{
  "num_hidden_layers": 9,
  "num_key_value_heads": 2,
  "norm": "layernorm",
  "norm_place": "pre",
  "positions": "rope",
  "attn_scale": 0.177,
  "init_std_qkv": 0.051,
  "init_std_o": 0.0,
  "beta2": 0.99,
  "weight_decay": 0.069,
  "max_grad_norm": 0.5,
  "dataset": "wikipedia_en"
}
Each number is 500 + 40 x the weight over its row's rms, rounded and kept within 0 to 999. Layers, rows and columns count from 0. Numbers have three digits each. The size before them is the row's rms in percent of the matrix's.

# layer 2 attention query, 64x96, rms 0.108, rows 34-63, columns 0-47
100:506467511491477506520445511555526473459557486499491546426512540480468497519540508453437530462509514470453557498506561481596487506485552552516472
067:527491503441495529530480468511422469584434515509522494518513473524489466449459506554452477548519479524530424613488434471502519499502452525505556
087:491450536556470518478495577580538465435525461495484551448458533473493506531595550506438511503554485489446551502516533509611487487455569481497450
086:532505490480433515550552500436483453580468501509552513571504472555512490488455464582505474542528483485567468484487442457447504492462455431480502
099:495498496491452464516455495572560501434520485504444511502469543504414532525529526481477546493509464473479588455541559433583479528491557462502482
072:519516476578447414539602541499533511503476508467536503446501482505494430559463409490470449470418529486538591408497505494497524563449506531509520
096:500535473429545494534491445457459477559441491470543484543491408501539514470494496484541517547447549521518402592445465533433519470482405541504510
086:538551452508484505502517481487508558570451587504505453467529488439592552517499489545546524506389429491445510497489552474487544462527505548451497
078:488491510507500511504467453439475518575436550487492471474557477480567465465544485510501497543473474489465444516442513530487510498531490565418486
130:503469499471494549449480469439482562568533503519483449527542519490575522463491510525551476487473476502544436554447452497398494469566466514485506
114:562481550419439518452501548435515488547496482568538482550571508534492505531442530495533464522473497506539493569529499487474520473521458487445529
104:430494497492456490463493531497394533465518521526522510537500515446457481448536528449472528514416474485509496539538561503576521587575515577539465
113:496521529516478509475518481493474510469468540543443465527486534487509524471553544429601527448413588524441471498530449510492512530487513359592448
098:454509487449535543507451562478468467496533574515574499479437526549548565507507449494542485512545459510550515484462498564459527448524492490506572
109:570481484532565540453539514512546429488502495518535509459440496479511593514545548494473504480487460451438547511578495432553481509434558475441532
101:559453506428504533503555516448569493431482521503481511516450488457474468457577486480464495456518447528541512501555491502544492483508507451505410
102:515495562482514545513535453483491604461472559558568522508530489560491588444460441454460494527515465547527519481487441498499484470483465446497561
109:468484452488466616537531489497511504565506462504508473580502519539488473505485493510532466457499467523559512450482480470468560484535547525502495
101:508546548499447517487472453549560521469556515449523543489495511544502418495528421526505567561456420534460481599548548488482518492439468574497499
101:499503492513489524539527581466483554511483424466470481502556443477432485518510485444524585566484507483504517469458449478448401572499508477552456
099:497460443562449519426536491471545569530539525483533561452520498498431432488491548436456548482579469468477529537508581516547489528532521485534481
093:496502598473454422516501514480451465509504456508489453455505457450438500518490496438558461536533434502490527568448412460416472506513431570513499
120:427532466495563512532493498544480507465570541470470486443479551436506427557522546516467467422541467502482567528545501518526475536437466567525473
104:491521464456570534488536506486557489536455479507487502522465475561488435464502537598552475514495445479571444556488477539496458433501481474404491
108:504500467507488487497483558559555453474595459435507556502498477409472545486513446475429507492454459498459584471512521530534459530594569490528479
095:460566481425477515476459507472561519404476519538479491482467474491472483489443542556417543488563527527503539465472521519483508474452472535473537
108:516535472501477495463508548509576507502495490550501463498517480559468446529528480531540450481457429554557493456464496476521494509510496535548543
098:446499518535543519472591552498533534449496523448577487561555542476572528497470565563523508499468428506534470526543492540459450457492523445448436
095:469498517461453543550527488473480593601481477477557472510430406502502489427453533573491424431403487558535442591556500506465551541508551469488539
109:474492488494477540478501524500535493635383501504477483491529512522532563485480478466476540508541482518506431512484545451427513501435523452520523
# layer 2 attention key, 64x96, rms 0.12, rows 34-63, columns 0-47
090:506559527591553491495514444509455447438525546508478553482437493473521429489499541514497514490489505488488539418544399467454464571476515420474558
072:511434477545524523505434553467485559489510451517501438571501515509512455464405471495516499466423444534489493512426539536478505462569570484499469
086:436483535495439566473540434533505497475529594502398566478448529454532520573525536509487489530478514466502522539528498513490518491521486424499557
098:482438533427475521440461514506494584553490489502423439497541474540486510466467521463527495491460488567497431490429610526470508420584487531579423
079:552558489518531417546551447501491411472471519511588539477467504442491481506552463480524522517526536483540498459586438497507471521419534491437484
100:547424455482432516516436594496529544506518489478519486562566507536489526516430455497537507523437476547478477587471572512497505454508446471527505
097:472401514503397500469497552480485504528556519443465446501557537517517486505456471555546548460450478559534473471437565517490481457583489468547461
096:512497494591493446519535496520512461460560486505492513560547508465508500507505463504464492495511513536470575431507447461535490468391512432493530
171:508461526410436554503485525449491567535479494521479451513522488559547509439483499514549504497447500531540417591435561545473545438562475509500473
074:550536464525508474575512479524516447565441519552537520456409444471540489539452505507509569518524496491566511469467460497461509556522499495439509
103:453482500516573430545548495563503485473479514453543536484472544530490469473503553524540529492562526464502477398577433448571487487508528437506530
098:571523587528460487546474498423502518465465537520507525486444520557477464561522475542496538452530488507529537450527508462508410501424527474475528
110:407501433459468460484402564465601530554446512499567535550524454517486468468431490533532539534513530572496484510471564539549500476552473538485493
092:446503510506518528497495492532538452506560485513581532482519476515524436520567469495483485479423503529496503470469490535477467486554518490516462
092:507536543461512503415468401506466471494489550528416525559538527505513479473477531517556486506464543545515482456519526522491536461579480529538496
093:554503487519514473483444507557512482513433491420541529563505456499567494495469590498556483510462454462498535517495437459439487523533446537543541
095:520606367539554474491468426499379398425513532454511535507551511471499469516562510519524496494461518464483465599513477536505529473514468482505532
093:537537541497481470506532443529515465460441599556498558517511495511466463464534542509490551501512533506549465567512535451557483495487469478483540
093:532506480489560458572506549473529460518529469500475474549515518526494500477443538510446520577529568485483469491402519433456459500547445398450482
091:550464470510534509550436493568508492486464544474517520516532485509513467556453566552504445522495478473561477444513521435476437446480564523506428
089:497516514478513494531477494487528503492495475543493432524511508508480542477526446525579514527427451525468434515465484438531530518474523536556597
088:493471466521534484524533462470519507501512477448449479423559498525499443522602512551515488477537529471529562483478458507518548547489519421465505
114:470409467437414505518488555496473546573458470476506484562551481580487494495440459493520481538422437543492477560437484528483539432529484495453440
090:508523482545455548483522546470461388479512572484449563466546471439483573577539519542542482470486526554483527476547516516460458476504523493425543
103:446477513511492530528483556511517543518489464520455435466546479568595475487423491472525482534545499516531424484444473525477466468521485525550494
092:468500476503539478536529470491428510498523409455489493506533505505460504494481446478455488391512464534474532602501458413463548463547495452526480
094:513546573507473547549515468488545420519495501397466518506514472471455524443444516525527530517458453461428491519583528482484540453519529391506492
095:477470454487459481537416466472508467487543479570494529461503456504542505459500509590455421504479498466468527464510473609565514509473466513561490
081:581531501537525436486448465465456492522526501563543532520551507461489452569438459479515564521499522493431532482570433481494441527458513537509552
108:511545464554498443491552448509451503466578536480491548509424468494473468517489486410491478525502497515492533432629469474526496523397504555490516
# layer 2 attention value, 64x96, rms 0.129, rows 32-63, columns 0-47
086:460479574489477569498483487545576528480455511444513534492547495531518476463463462466488516477566478499500536545461480450464470532478451562560487
088:512534440514484454428494450477481542532512464450574469480519464474478451539543449532499490470497493513495526458470512511446468528506467509518429
102:500508471519543421565544497445527446468554456486511473439527482591522569475542511535529514571513526513530499554468460494486393541544556469484512
099:508478497490448495462520576513498451479547507470512477577518492511543484484566525582570451530504499489516493465500469446528488498475513434530492
106:557489565517541459522460488547461559493383461472593480556538493477480513439496441485486454533492473505427531478517509509521537528499467568524427
097:490506581504514448538605502513525477494527444626511480454442520494508527509439451569497463537512453488553533531471516515495511523562409518514520
085:486504537437425510524496565546557542498513499478484530535484480546528467481542457495471491479470542479493461472537539509524511514480432499453464
104:485448484495476447478452557528603556441562482584514525504464491557499485467484514473459538495541498515500458489457517582489459524468509542534479
111:495490495458479447446481481538484518497482526479458488540548518524489539543461501427559491443530516483462524580477531543441472540497454474476444
105:473489566477522552506498473478480511441547488503473520534496450544483528494448459422470456548444431494505499539487533520481525502494530504472570
104:491476464542507457477485542561531554526506517484443495451458563546469533494462485570528508629559462476438516464518508554530500546486497535577510
108:459487484513542494517555511620494454499477554470604524497477469446462528483487448434486493457483457508525551479499525509519476433499511572509464
112:449485499450540489416463507497463530510499572507495515433466524569461579423483505490541508593493472479541533522521512500509444463500457551537539
105:546494477543501547502544481517563465510568495440526531496482466581501584507477508523503508554468482467498498459442463518526462484552567560473562
099:556547503503544501595461499516491499488541502444543464562496466519509491522536529478507484499545479513428507529474579578538555477492464450408498
092:437498503529521553494566528451518478525433442420499500511504513449506434478459554446554476474472530490540521491561547546470455476525459477507520
096:490494463410513544510553453516532570504526538513504565491498473522495505599471534570493437479509523546546524472516461501519530497496492510528554
118:506542524531485482526500477535594528515490601484519468551483503431516532473509476535426467457519482527521468537483563463485518474513475470495448
101:485529459480487561497527494580457448508513465495391504536451500453489489385557479484540468454432448469521473562491486475479508490581488542482491
087:502525538470535527479485455558474396525479498456514530488471465444542491514461564367505427536511520527503493510522502479501469505497534487540535
109:502514510515599527541515552571484455495508537480590509578500432513496504439455422540463483508485522506502483434479460514518479468455510446451541
105:534507531467405491466524494531562517502502427553534464497524530554492551498481506549481499467499496513514526562511517452518489519466472439618533
098:530500417548488529586477528528440477514434550509473482519469505406488477491512536464563461481461524567423523445526507512458556530490510477484514
105:470496550467362519417408487515493510495504448553534472436518525531465629526516516475466523501514506470442549491520459512492483493505470541512613
096:421482454491521446602516377494487507549455486500501462487471554533544514485534550507466509506551505462443501512498480460446495460516489502460466
094:433501495537431450499558455474387550536512573496413447508498485453480506510445495468411545478516504501518483514464452442542535509531524549532463
084:483475471544541498530503520529549543497458496517541508454515491491518508566521497467463469447532506444507536455482569471588461502604575493563525
111:496519527526490461437489529594479502455404496508405511518496507519458499495481559568565562538467451539477567565510548517513566523456438487528539
099:467500472505490512525528573500495542492475449455430519554541497485500660504490433484402481484528454538511517486517500438481464504472569498525441
098:573525518477582490495506455511541514497502532496445536465547505458472520407494522528435492491569505532520483546491597436497504535552564520456467
095:461529431521497509432559481445521526528503431500539532467485493470511503528530561512465473576492509552436499546517414471472509546506562471520550
102:484519550491515485451439519564534565542523570526549518530483504548531488466528494476480529460508460453535500556504489435431498498449456458560488
# layer 2 attention output (transposed), 64x96, rms 0.134, rows 32-63, columns 0-47
096:478471526480494461473480501525554440453483541536483518495393494505546394482484507505519460478486527485522535547529435478546508523522538495409548
101:470487583504483584536440533438523493472531431423491481536522493494481555584515437431546570534485494509499544479481488523465462447490474523564519
103:539487414536429487506491490518497458521509505497462497501476556494550527452529480558561514494563495565532535494483550555483433459478442435521446
105:521531490475490401439466563486523449501480542538480508505470524478471499424560472454473427511517485533521493534472544568521436429565509568496423
103:455482578578497474476491600449467523524517473518551502509564450545506520527497457507444517562501534343459469467464498560457516507513511507465563
102:462471502481518549536459506498525404532533530548506479497408481538476544458453508493517485536493466591547510462510474518520548474502471503502569
096:443520515479576433430482565546494525512429538485541452472550500475505480531536560547478450504485522469519479492455518551521546573464451513486452
097:423489507538479483506478541528517575463545554533446504516537434527546423505519408520490529518520531577488484502450472459602459536460453513531555
117:509521487446545517543539528457570512491414496503519489527483515407444491581471495506606516530577556471500422453474488453498482504498481453499494
108:520446492517555517486509549509527457396467476522560523532426453475513491516500454547476514531501555475468534588611504469521467484503526467493507
108:537545427516538524421486508516533501555532442457490551532555504532514439533509464487499523488527526581513467533448418463487532494597486432530527
110:458478475562522470526548476512484455439506429509495524568469462502386522508528518491436475502458519473567581498516490493520516499533458505462489
111:477459533474587477529462466541457535459492506483588432553506500521533475502482434498534480493457516511557514555496457544405429561588510519549531
104:567437498497514581540535580463483563459566526506494481490489511446524472509529446484474452474467402494435492521454500567552499509491473518530568
110:478499478424498517452454539463499547497514431502535551455519487476513451512539561456487511554553466459518547517543525523533517481497464499530538
105:512561480571546507489493440427543418524447491542490446408525448440458493504473542463518577432397507481487512519489467538539445540521510529465483
102:557541508434495459507531476497451503546519538474508540507410484508450479521470552514526469485468523537565535529562524538530494470421539509547450
109:418439548466471517566507480562486457566495420541438489514500473512535503526478494496460529507537517544489451540491491523451463498481586471462464
107:401444513507531488544508556543476455471469481459560537560467464461516563451527551481552407425460443511414507584431553498522508490514495438484481
084:480545456466438524543496528420528572458557517521528497481505510417503515461485556458526454556434449455504491517517521537487567514494419512575445
119:484502521482516458532504548508488475431621474383544538486502427523466471476487477528483433523516481462452580430498497544560464490482458518534483
095:451530439448426528491476458504504541576514508497463532538481539563474502541542479474495501447470456503488505531571459470484519460539514464514623
100:588462436470529465499473497485486512550452443556501566529487500474519508484431566541455521520500502545512500517527608496468546444534484574496460
099:510526499532522560507449478516476463539457503536480491476493513600583526523576536559610537495457508493517497487483503492399519540498495463561541
107:514501540423517478459514481449491539578517459532512476502475530423544497490485502442592518443506548460458467554465420457474545537503478516480504
095:519497526539488474479493470569514548512520476458601494460550524508429528484508509460549474518458528515440492509547481462508542492439517547533510
088:494501522537497522458553520537506487502517474549501451472498522503484532608444503512465520516457437412472518472483498484557483496537533531549464
114:523492492552494438453486510461508486569460447480566573506514467539564485526522538543474479498538513510457416504485466535524532588575408476529487
105:470469535516493519456544492445490518495563513474436553564491472514519432528602547485503521533546444479487492445513545491444476455431484471458508
101:603479533520501336518511483498484522493512435470501443449572531503482511525502527493473553524512504544479485560510511480463508460459522472547452
105:580517467493487458497544473520527546493517478449430539502512513521528504553572541487486453537458479516436485545472543488506440606423465568537530
103:406477436474499448471548516528473505551476501513512458598503482535472421504521437546527488474457546542524479553448455468514408523512466488514576
# layer 2 MLP up, 384x96, rms 0.123, rows 0-3, columns 0-47
113:505520531473551487481495506452485526448545532486469397459485502472505508605456533477475474531539529494455558470423498503522397544457455530570480
094:486498497475525549511556488461467475462514553517467592460448472523490536491471412500528494462545434523484445453515548469489395530515476506504540
086:471469478553474503525540448479483516476563527502456555472494460461484482516558484453491527430575515503432519536457510528512382483491454466490549
083:513445548591456516521510523534499481535578551523466561518516576503473503529532489519497443510580492475481514543514518465480416546447521455376529
# layer 2 MLP down (transposed), 384x96, rms 0.0922, rows 0-3, columns 0-47
081:564450557484495453468589451551521525495424480492480455468533497525407432470479533486503504420484459524522549509502518499466525577471502536423416
105:438466471495461423517470514490548491573491398467521459531579510448513472521481604491474521503454553471530580543483444547499586490483495449458459
073:554494527499480545515491511519455462546545496453504500451548466491595471520462453458484554454494476499471524528490502529367554530543584568472566
082:558493542485537504502531506441477538485492566474521440562466561534605472477466454547538522466543522453473515538452531493441483558518449491463501